config = dict(
    n_head=4,
    vocab_size=8192,
    norm='rmsnorm',
    rope_base=10000.0,
    attn_scale=0.17,
    parallel_block=False,
    extras=['capped logits'],
    optimizer='soap_variant',
    weight_decay=0.059,
    warmup_steps=68,
    decay_shape='linear',
    seq_len=256,
)
Each number is 128 + 32 x the weight over its row's rms, rounded and kept within 0 to 255. Layers, rows and columns count from 0. Numbers have three digits each. The size before them is the row's rms in percent of the matrix's.

# layer 4 attention value, 256x256, rms 0.221, rows 220-255, columns 0-63
097:131130168159147119125131081100141168176130118170073165098115168101121209128153157121088149142099136189119161141112087082074123154132118148097100131166175114099121138073141089133166159118094111
101:165140077116178094096084093157152193122141134143129130166136122166144105153158091076179143133104159194124134163123117134112135103134120145112152160117123193096135159136088103111130105077147121
099:096155090113113131123062101086174086126162146133164106119115134091144139137103116138149143116101095201029116125141174091175154126163169082110092099140161142090125132071120171134126087170100110
096:134100147060114130081092130115116154134098078135072143130114151097126149145140173140097124123160117171140132160055164137123084185110167117137111093150112193122141201121134158105148117088098126
096:160178147130139098161157129096122084101124139142065122134150194118101179099048082114169123161173119096135162116129150172119124165124112109129086118189177105122128141132186116111115186135129091
101:060206134109172112195155112131106124075159132128130083154128094105097158213110139139160181119100170086097091114145072140127083111139151123149084110144160082061155066146122112102162077064132120
095:133088188144092175189115072140107138117164088064130087108117174117144100130122128090098112141142116143154155168146150183174129198130173148122127164170069141108105137063109153125149136143111134
105:124174076125152127052158117121208150141119119095126120118115174138143162129134131105126118106154099075116096112121101084109071140126096073154129141134127115148127080098114124106140125074160154
099:169089187160148206119200107136129138069138140050146121122146163177164109116105144191078175124108140137090107099099169077202169103157096054089121138187084158121122088147126148150137153162131197
100:150142115120151120184126120167173133153118196160074125151048150133171111086122189158111122131121174134191076120077140111094100144185155106090108145096118204179107149148172112115088095106161142
105:170205147135069133110129124179116148114135122171175185138154115127102176072084160115089075085194109176133166119137122115200124138175120170129115125082127189123116108158162107146086140111156109
093:133122179136098198137147133104103152103143124104114116157124110129155134121115181145089112108109109081113114140141106250153096132067136125179229131150119106115093084126143084125088136119120176
097:095098148112102122119099096087136142160172087073133135159221186132129165174149112110117143113142132119059137119134097119071179102122119101117142102114148174101112111130137108095137092106096115
112:121083163070119180175118187055091091145126077112151147153149135106096136130134155125123076099095111132096081138115219146120196115102147148089114095160205141120141086100106092133091118150127082
107:188129159138093157121138139110175079105111141141117115080099129161128061148123099138121108133124128127186097145114164131175122115132118127116125158112147183185100134139151085084185165164099155
098:164155130177146068174145094140127121168185120113140155083195145139140105111125050138124107126196094070126138098116120110142121148108106121153109102148166182132131148040150153166141101178166141
093:120068131110124128093099117092142128124101132082153191070079149133098091162175137131123166072115150106078096084103122158138147111149069137221125149123052163077186156206176154163140152110090106
097:119112195185117122157130092117178138154030140165169138102113143161098110115181089111083189107117133103140145112109147090175138178168127086134094120067063101131105182139092149139154111147088094
090:135179185186169088135109099127133122121157115132091059195184052107127152086113164140189121132162083141168102079122151116062093140111156152152138128101100142124160122090126177093121102121143120
103:083125172038092136123147191088099154163125131109161108106185158096114174108132074080048123107154135108140172171181161100118154115154148187204070145124128130100145180138089122125141125130104152
091:132154168111056175189136187094090111096096186164163159135132130098112153075114154078172181150106090064148129122160096130124129205173138147141111109127172164111143113127129071163148112052162091
098:108124104071109162104109157128134071145183137135109090135121166066106057108062132155124117137167155083138143108139112121069107063148089131133132143135145080156115109171196063117170104154073144
103:131137163133112159123108170132206110034150189149131091113171142162138190152160149207143098158124138089138131130137145234098101085158096136059131088120111094127160176135117089110099126132173187
098:113147153141199069180155128126097116092164183141189130135118119088042139115169126116183167139124133080114154099118171132148113135149118140178104118161135104114100090154131133232102110120108091
104:132165114199140067155087107087167103110185125151224109135178072163141141159100123084129155117128112092089098106055113119100149135076159116091092099109092060134174138132155116111133103128148082
095:136111195102146142041077153105117163160147084115113142087102163186124112079140118137110106195091136100141141108183152160182113098107148120128146162156087143155168122088121145103116101199112118
095:159142141147085066163129097166138205110075159156145097169141091157105099180129089079133140117119164089104116120046062091117160139193092153119119144147110106088065081108078109093155093155168121
094:121164107203130120157095108094152155095138095180148135061139153154079168088138124124094135106112073141157098165104124119154138176118170106146087096058139136149138157111142193162110134104080134
096:103135132151102141153148077103109130091144114157125119133064123098182118157102098180167177115022117110074150086075123127144111091100175076135152175135134130126112167131142101129114117112166165
102:135097162137081120050131120108100124138085166135116163106154140037143130150131101150140136122088119113151118187113107163197146116184086110128102093150144141084114085108101175126129141123057127
098:103176160133150078196114109130168113083141125163142105083153070162131154106117105112126152141126134115134207179189120174131115136183104084088034112157152118143183165087128146098116166171161185
103:085121141118094123131140141155111097109152084155154132107124114152134105126105088165147182117083100109148088114145121074127145107131103102097153094166082097145141040105100079116114144141139137
092:143091133149073115131185130083078101166094074117059130133132158063154152140094125123167179126089122114141131114102108118152146196140140125149169090124129120067113143113126109085177146103077207
103:090165145121074096044108097178129143094144150168133171133113115163119085182106118088099078164152113145115088104101151171123191136101119131154119152090151104091116144169021169088123145139092165
102:100145070127123129109123208093120126107072140154125095155154131098112077134182110127133165118178080193132111168115116061129147128135129176215171065126118143168144116105101161052082152107119100
090:155139089099088100165133133109092131074121125091119145151146160140124152154124178093126125109107141094141086177099094176128144074184081147138110093101167096104192166104147142159109205079092136
# layer 4 attention output (transposed), 256x256, rms 0.206, rows 220-255, columns 0-63
099:112091151135141108044113138096142108141104105124196061145128181157147079100091099107167110135116133173159103160118078134149134119149103154063180107093083149126137118076174139165092114164117156
107:130156127175121123100123131141126118119180073151063078147071081157118072124074106116101162096199099102142117143108133189119115125119167128131170121098081097143113150099149063083184076167160130
107:139108112189121115147167119100205151136138129134110158138137140118133161096083112157149110119063140067154076103073154174068105137170132120124080165128104110160145155192179114171159126086074130
099:138091133165127131081141078113062137097163158155155099149098187137102147106121115128142082147108124155143062163093173130121121180091122142086206120125103159148092142144124165115110117133198177
102:083113160139173097059161108099122131158087133093120092143157254134146109115143126163130097147119132114144132085118085142140166147114094174155086115125155059133130088169143159138127179132145046
106:109178185108158119155132173151123144120089137232146222162101105093115103096140087080143187088101104089163154145175136090139098164123164099136134164089113101177124100131182111078122137127120146
103:100112052181091119147084108135132149185182167136158164094159119123081165177118192125151124163151114161124112110118170058120116140140138165074104093127112116117115113117110124123113131095123115
115:093162101107147112139192169123117023116142109165144127159132106105136105187122159125168157154146209093106090118132130112179080113168133124109173120107115097140123086097086159070087151138149076
113:126133091077159149116119106165164163162099102108140108160062121095082128067173167128148120179163088142128119142187139159130107129145144171142124160082083082115066135106128165180107068107121119
106:093153137124138125141151120127124132099098143151128133117109146146081115173069128118157116107146138133118126154116098106134132138128079082195121106145081150127109126131110056124149145116096113
109:115163153154115090097126175096155118145130151118171082164165116173125117160074158050157129166151093112086133049048109122124166143125085147095165062137117085160098080081139081128130161160149113
095:129141130147132110150142083099130115184108085156148119091096093129159156138117148120140107136116083109097134156185116140211144152117127168161176154084107149132176065144145125178105113135162088
103:145125139102175063063145111185148107079134096103085160157139108120122098153138130142131152164203122126111084167110209185167108083112156109100097180106115162160112161140150161134152126144141124
115:096117133166164124164134097110143122058170126150175140126180172130128166132125175134140120129138144147125054098131139146108163111093053120133062159105146161111114144201160166126130156071152166
111:149098140089131144111131140141118148079061163101098106146134171180127127115140155107152119156100146127133104117114144137122010133138112180138089105115102111147109129108109131168150100176130094
108:108114135092184127108140127126102121151140084130099139088165200072194101144119159143201119149114140138180124080101101144095138150178141148083135130174157077135103129120153093081164094209085084
099:165085153134075144152119094147129119107082147133147139099119099160162089153135073068124121183075110122118108120123081117124138158135118134158136202109147190141105111141064162137095158111179098
099:131079069134084156062111117135126129098115108110130170154073140126137086160091058082140106146171129155132178081118137163107119082114167177094158137138118146135124105128068141112127148163134171
098:149067135116095103088173173178083145135149140160129111113168114121096112146096098132108135116109139135157148129097197123098148136077144213091156146141149079065148164129214058162128126156143133
110:093120140101116144137127123095131161161208183101203189141150142107114121171157166117114173115060149166123132148058065118108108101111120078096171122066091047144081136122124140069141170147138115
094:070115119127103098139139139089119146124158177185101109084090135099193137139084122142112139097145081120122100116099195123129141130113118139195134136139163099125101116113116169065152165162131131
100:121112179108203074159148121175074162124107082067081077138158207209112124156120135132143102086035104088166091103193139117134120102169134160184089122194060099148126178192102164119103133153126109
107:158140066113116129141093095145130086164111117114112094078107098126179084096147117130169086130117159130090178167112085113148097167143107136110064143120158134217119071106142135167133120126203126
105:070109170175137119134134108147111179102178125209143112153125105102142075093172110153147141099168106108143160107176149255092174134129126118160088114137146116094167126140063138092157161120165164
110:165153141055095122124156080178130089103193112128143174195113127151156114089119070129174116126100127145176086111107063088129113164016112170168131160142168164164110128071156114145137119118102099
101:138170153081138148193205066136090124109059081126140159053179111071159116067082176136116088088101166156093106135148073128085175132169157070161139137118100129148186116117115145051182123162163079
098:069112135145147132152153138125174082061175110130067116202074118136169064116146095068105139092144125154154120156121114158173109080114145098132107117140166110120122158129118154123095081162131079
098:171189119151099125101097051106101133139128141121115144169142153130174164109128125113149114097125138149156146094116118125082138161157158120072142047122144120143140153098171120125135172144088117
108:115100109155055143200121156107159114064171092125096164094164090153093129137097092111175112157096151126155139161117135153136108135168091131108130155103079179135153135170144167127084124098101108
109:119101146118096112148129090118113101137133136150051140167094133123161132131103180108079115149105074165102131131085154169125107195173182166109110127114152143139137112153136195151186103136112132
102:163122112133106108125101134077176176191079136151113154096138093102141152118102095108147083152108094100115100130113148127179080143128108148092100160077201075112099082096135098202172188150130122
110:169118154128155141174134105086177135133069143164115144167070113157083184114126125057140183152130086100093154110142129133093050132104158152142102148080114134145172080087159160150159186153127162
101:077141108025184184110133146077131131099114139120126136158144113138115173110179134169180144133162146138098074119165161127200137058168125133103138111056086180124141140124136132120099088102102126
112:115147139165063111126107140177086087135140148139131093150121126110112189154114052131108171147101082192126156132113062096077113097098109129127153146132039102130147137155115101156083156150104123
108:138164107058133135092097097142133149058163171139157096130118134165070096177172161142152108120168120148119089111128184120125135088090113088080132081233166083072179122116113169116140068143119107
094:137111173117055119130145081093152157102140151173115144150089139161109116113123157195192195121102145177100081138145091111117111129149118094125160056085155144151093155106105137129154139083114053
# layer 4 MLP up, 2048x256, rms 0.192, rows 0-13, columns 0-63
096:078179207133109113092140139091184085114118096152185082095065091149084125171115099102090129116111155157157152104166119112193119148145132132081150144146195173137164102137129153087102098116105055
097:134116146138110124113136119133121142128176124111061099105085118192139081093173087143122147126133108120131149146183099140132123157112154187162113119055167188121093184112100113161138161107116130
091:167169126157175164117112113098076084076125118146078094129118110058073132152121078085116156114147106133117136150080103176125135091161142106096143117130141114118140139156168139104136185127112127
101:161067221142085139110119117151106101154104145116107109074100125178099063129090132078229127072104176137120116148128123161168125163157079098172109108154094185146033161108126137149109133091137095
097:124213163123078090120125112148090225107105057170104129101142090138111107163125149141115122080087081145163074125127137140108164134086125152116130060139102136095049080138127155139130094101148094
107:171075160146133166097083117113098117141142124201123139113139172146090127133168087126075160127101115131177153142141068092194172161171082157154168175039157115134144080150110073162050111124095117
098:128091127153122079140083155117128204091156093110092140164130109134129130129179167169180138111134162082097148102178073104189172090148125144133138087108153144131103156130108100127162136136157075
092:099181164126101096155103164125157123135133089146216127102141119094095156136124115093155104124147164126123153097162101145067134176156168134079078143132172161092126120160165138108104151108126153
096:125157108174158117161110104098098135117151144111156129143146125116106144100132150108066065083130089081196124126124138175115194159176170141094160189065089136153119093093087151093121172170158160
099:054118163142126087068114046090137103174129116120157115130119110156095127135134095116164154145156107199091151144146174115144188108135089167168136146086096147128099180163130082127133095093135110
094:125127150126146190107134201110141099099141112134181133162186168149115126109134166140114169126163134145136149121104119108159192113137094162115089144159175123168080204106130130119090100126125082
103:095151137120100145143137122134140119196136113184078182154154079148151088131128144128119138095124105142141100124185175137130097135133191121129139103107100160117089059107107098126055090125144049
099:113189110134152139134076121095139126104137141129072174097125135121119146125106100098166068090126109072158143154159149113150160133148092085153142128175086216140050104145092117154114122169109133
109:121179129220198141094128136150115135119104084144108080146098077114137188126116123117157127138115089110135205180124135143099136133173138123157062065134042164160101101161124056097109148152150138
# layer 4 MLP down (transposed), 2048x256, rms 0.184, rows 0-13, columns 0-63
097:153162100115093155184158090202121153159172128123144118113195152131176054133107164143195131136140148078090136154104156172117075068180128127104136145117055151147089110103135118174124108158125101
104:141148129143139130080109149168138079145123154121133197109088114132118114117155170106104079155131136122132104107114107115116092202097072122092129149105073131199100094125144199103176207139147113
085:227081079100159120115107109148107135108121153086177124138161099147130142172135110186145158114095169138119100119157146116135096125143185129142152143125076137066162145083117128151128150152131148
105:143125103142144081067100094146171118150157150141164197112139106131114142145161124079144217068128145154093120087152121146150018145120093121132142121108132105131129147190086165079124172059122138
096:099108129152065110208138094131131039174102102056132127111154133129108113090100140141148156139099136120177069114081153168128115062059151144117083129147132085113144126132137179110076134062093110
105:134189065117120085088147084088126097154122224129149148160218110116103121158117107093163162161101077102155124160142124095127091089098143143142106140127118119148158112188154081088109149070159104
097:131182087171128087153113082136158102181102143111129122131145133178087082156173174143202159159172134138157130082065056097129122159136166121110104087187125156162159122071130129117183120155132174
096:088183141166150129102083099169145185132098096145074144052144152145179124147154093126160143129131103122155127145113152110134161167136107131116136109146112106162164136085119099135137084053088106
094:191149095104085164154154133091121155173087133145110059125136125142174163145141096060109152158147138159142123095071115134161135067111186118120162101134110114153122122162069189138098110150124115
105:133082185104067070133094122120148137165171106137096124073163141127111132151043132137156110201045119073140170102124153137157126102063150101147115139119086140073130142145102151129103077149124157
098:156120130168162129133137128155139144139109109209091132145075168144101072151115148145130113119144196063090170101077106098136093099164135150134131143145145142139154105067098110079148120138105139
099:112091162086132144087087135132130167139085152126109102119135120079098110151096137143165148174151132170114125163083142106072136162163097108120148190114135076125143070154134089054160066148156137
097:138166131148153161077144125141149109128116145063094121089143106048115098128116076122090123150140155155097150134150141082065140119150085121116135169139183135144097123144092122134119131087049133
115:138110131106108124104068143126068095157144055100141136143110099151111175094187110104146167177153130039128149108077124108131186144136169170009111111142170095088097084132151161134137084102133170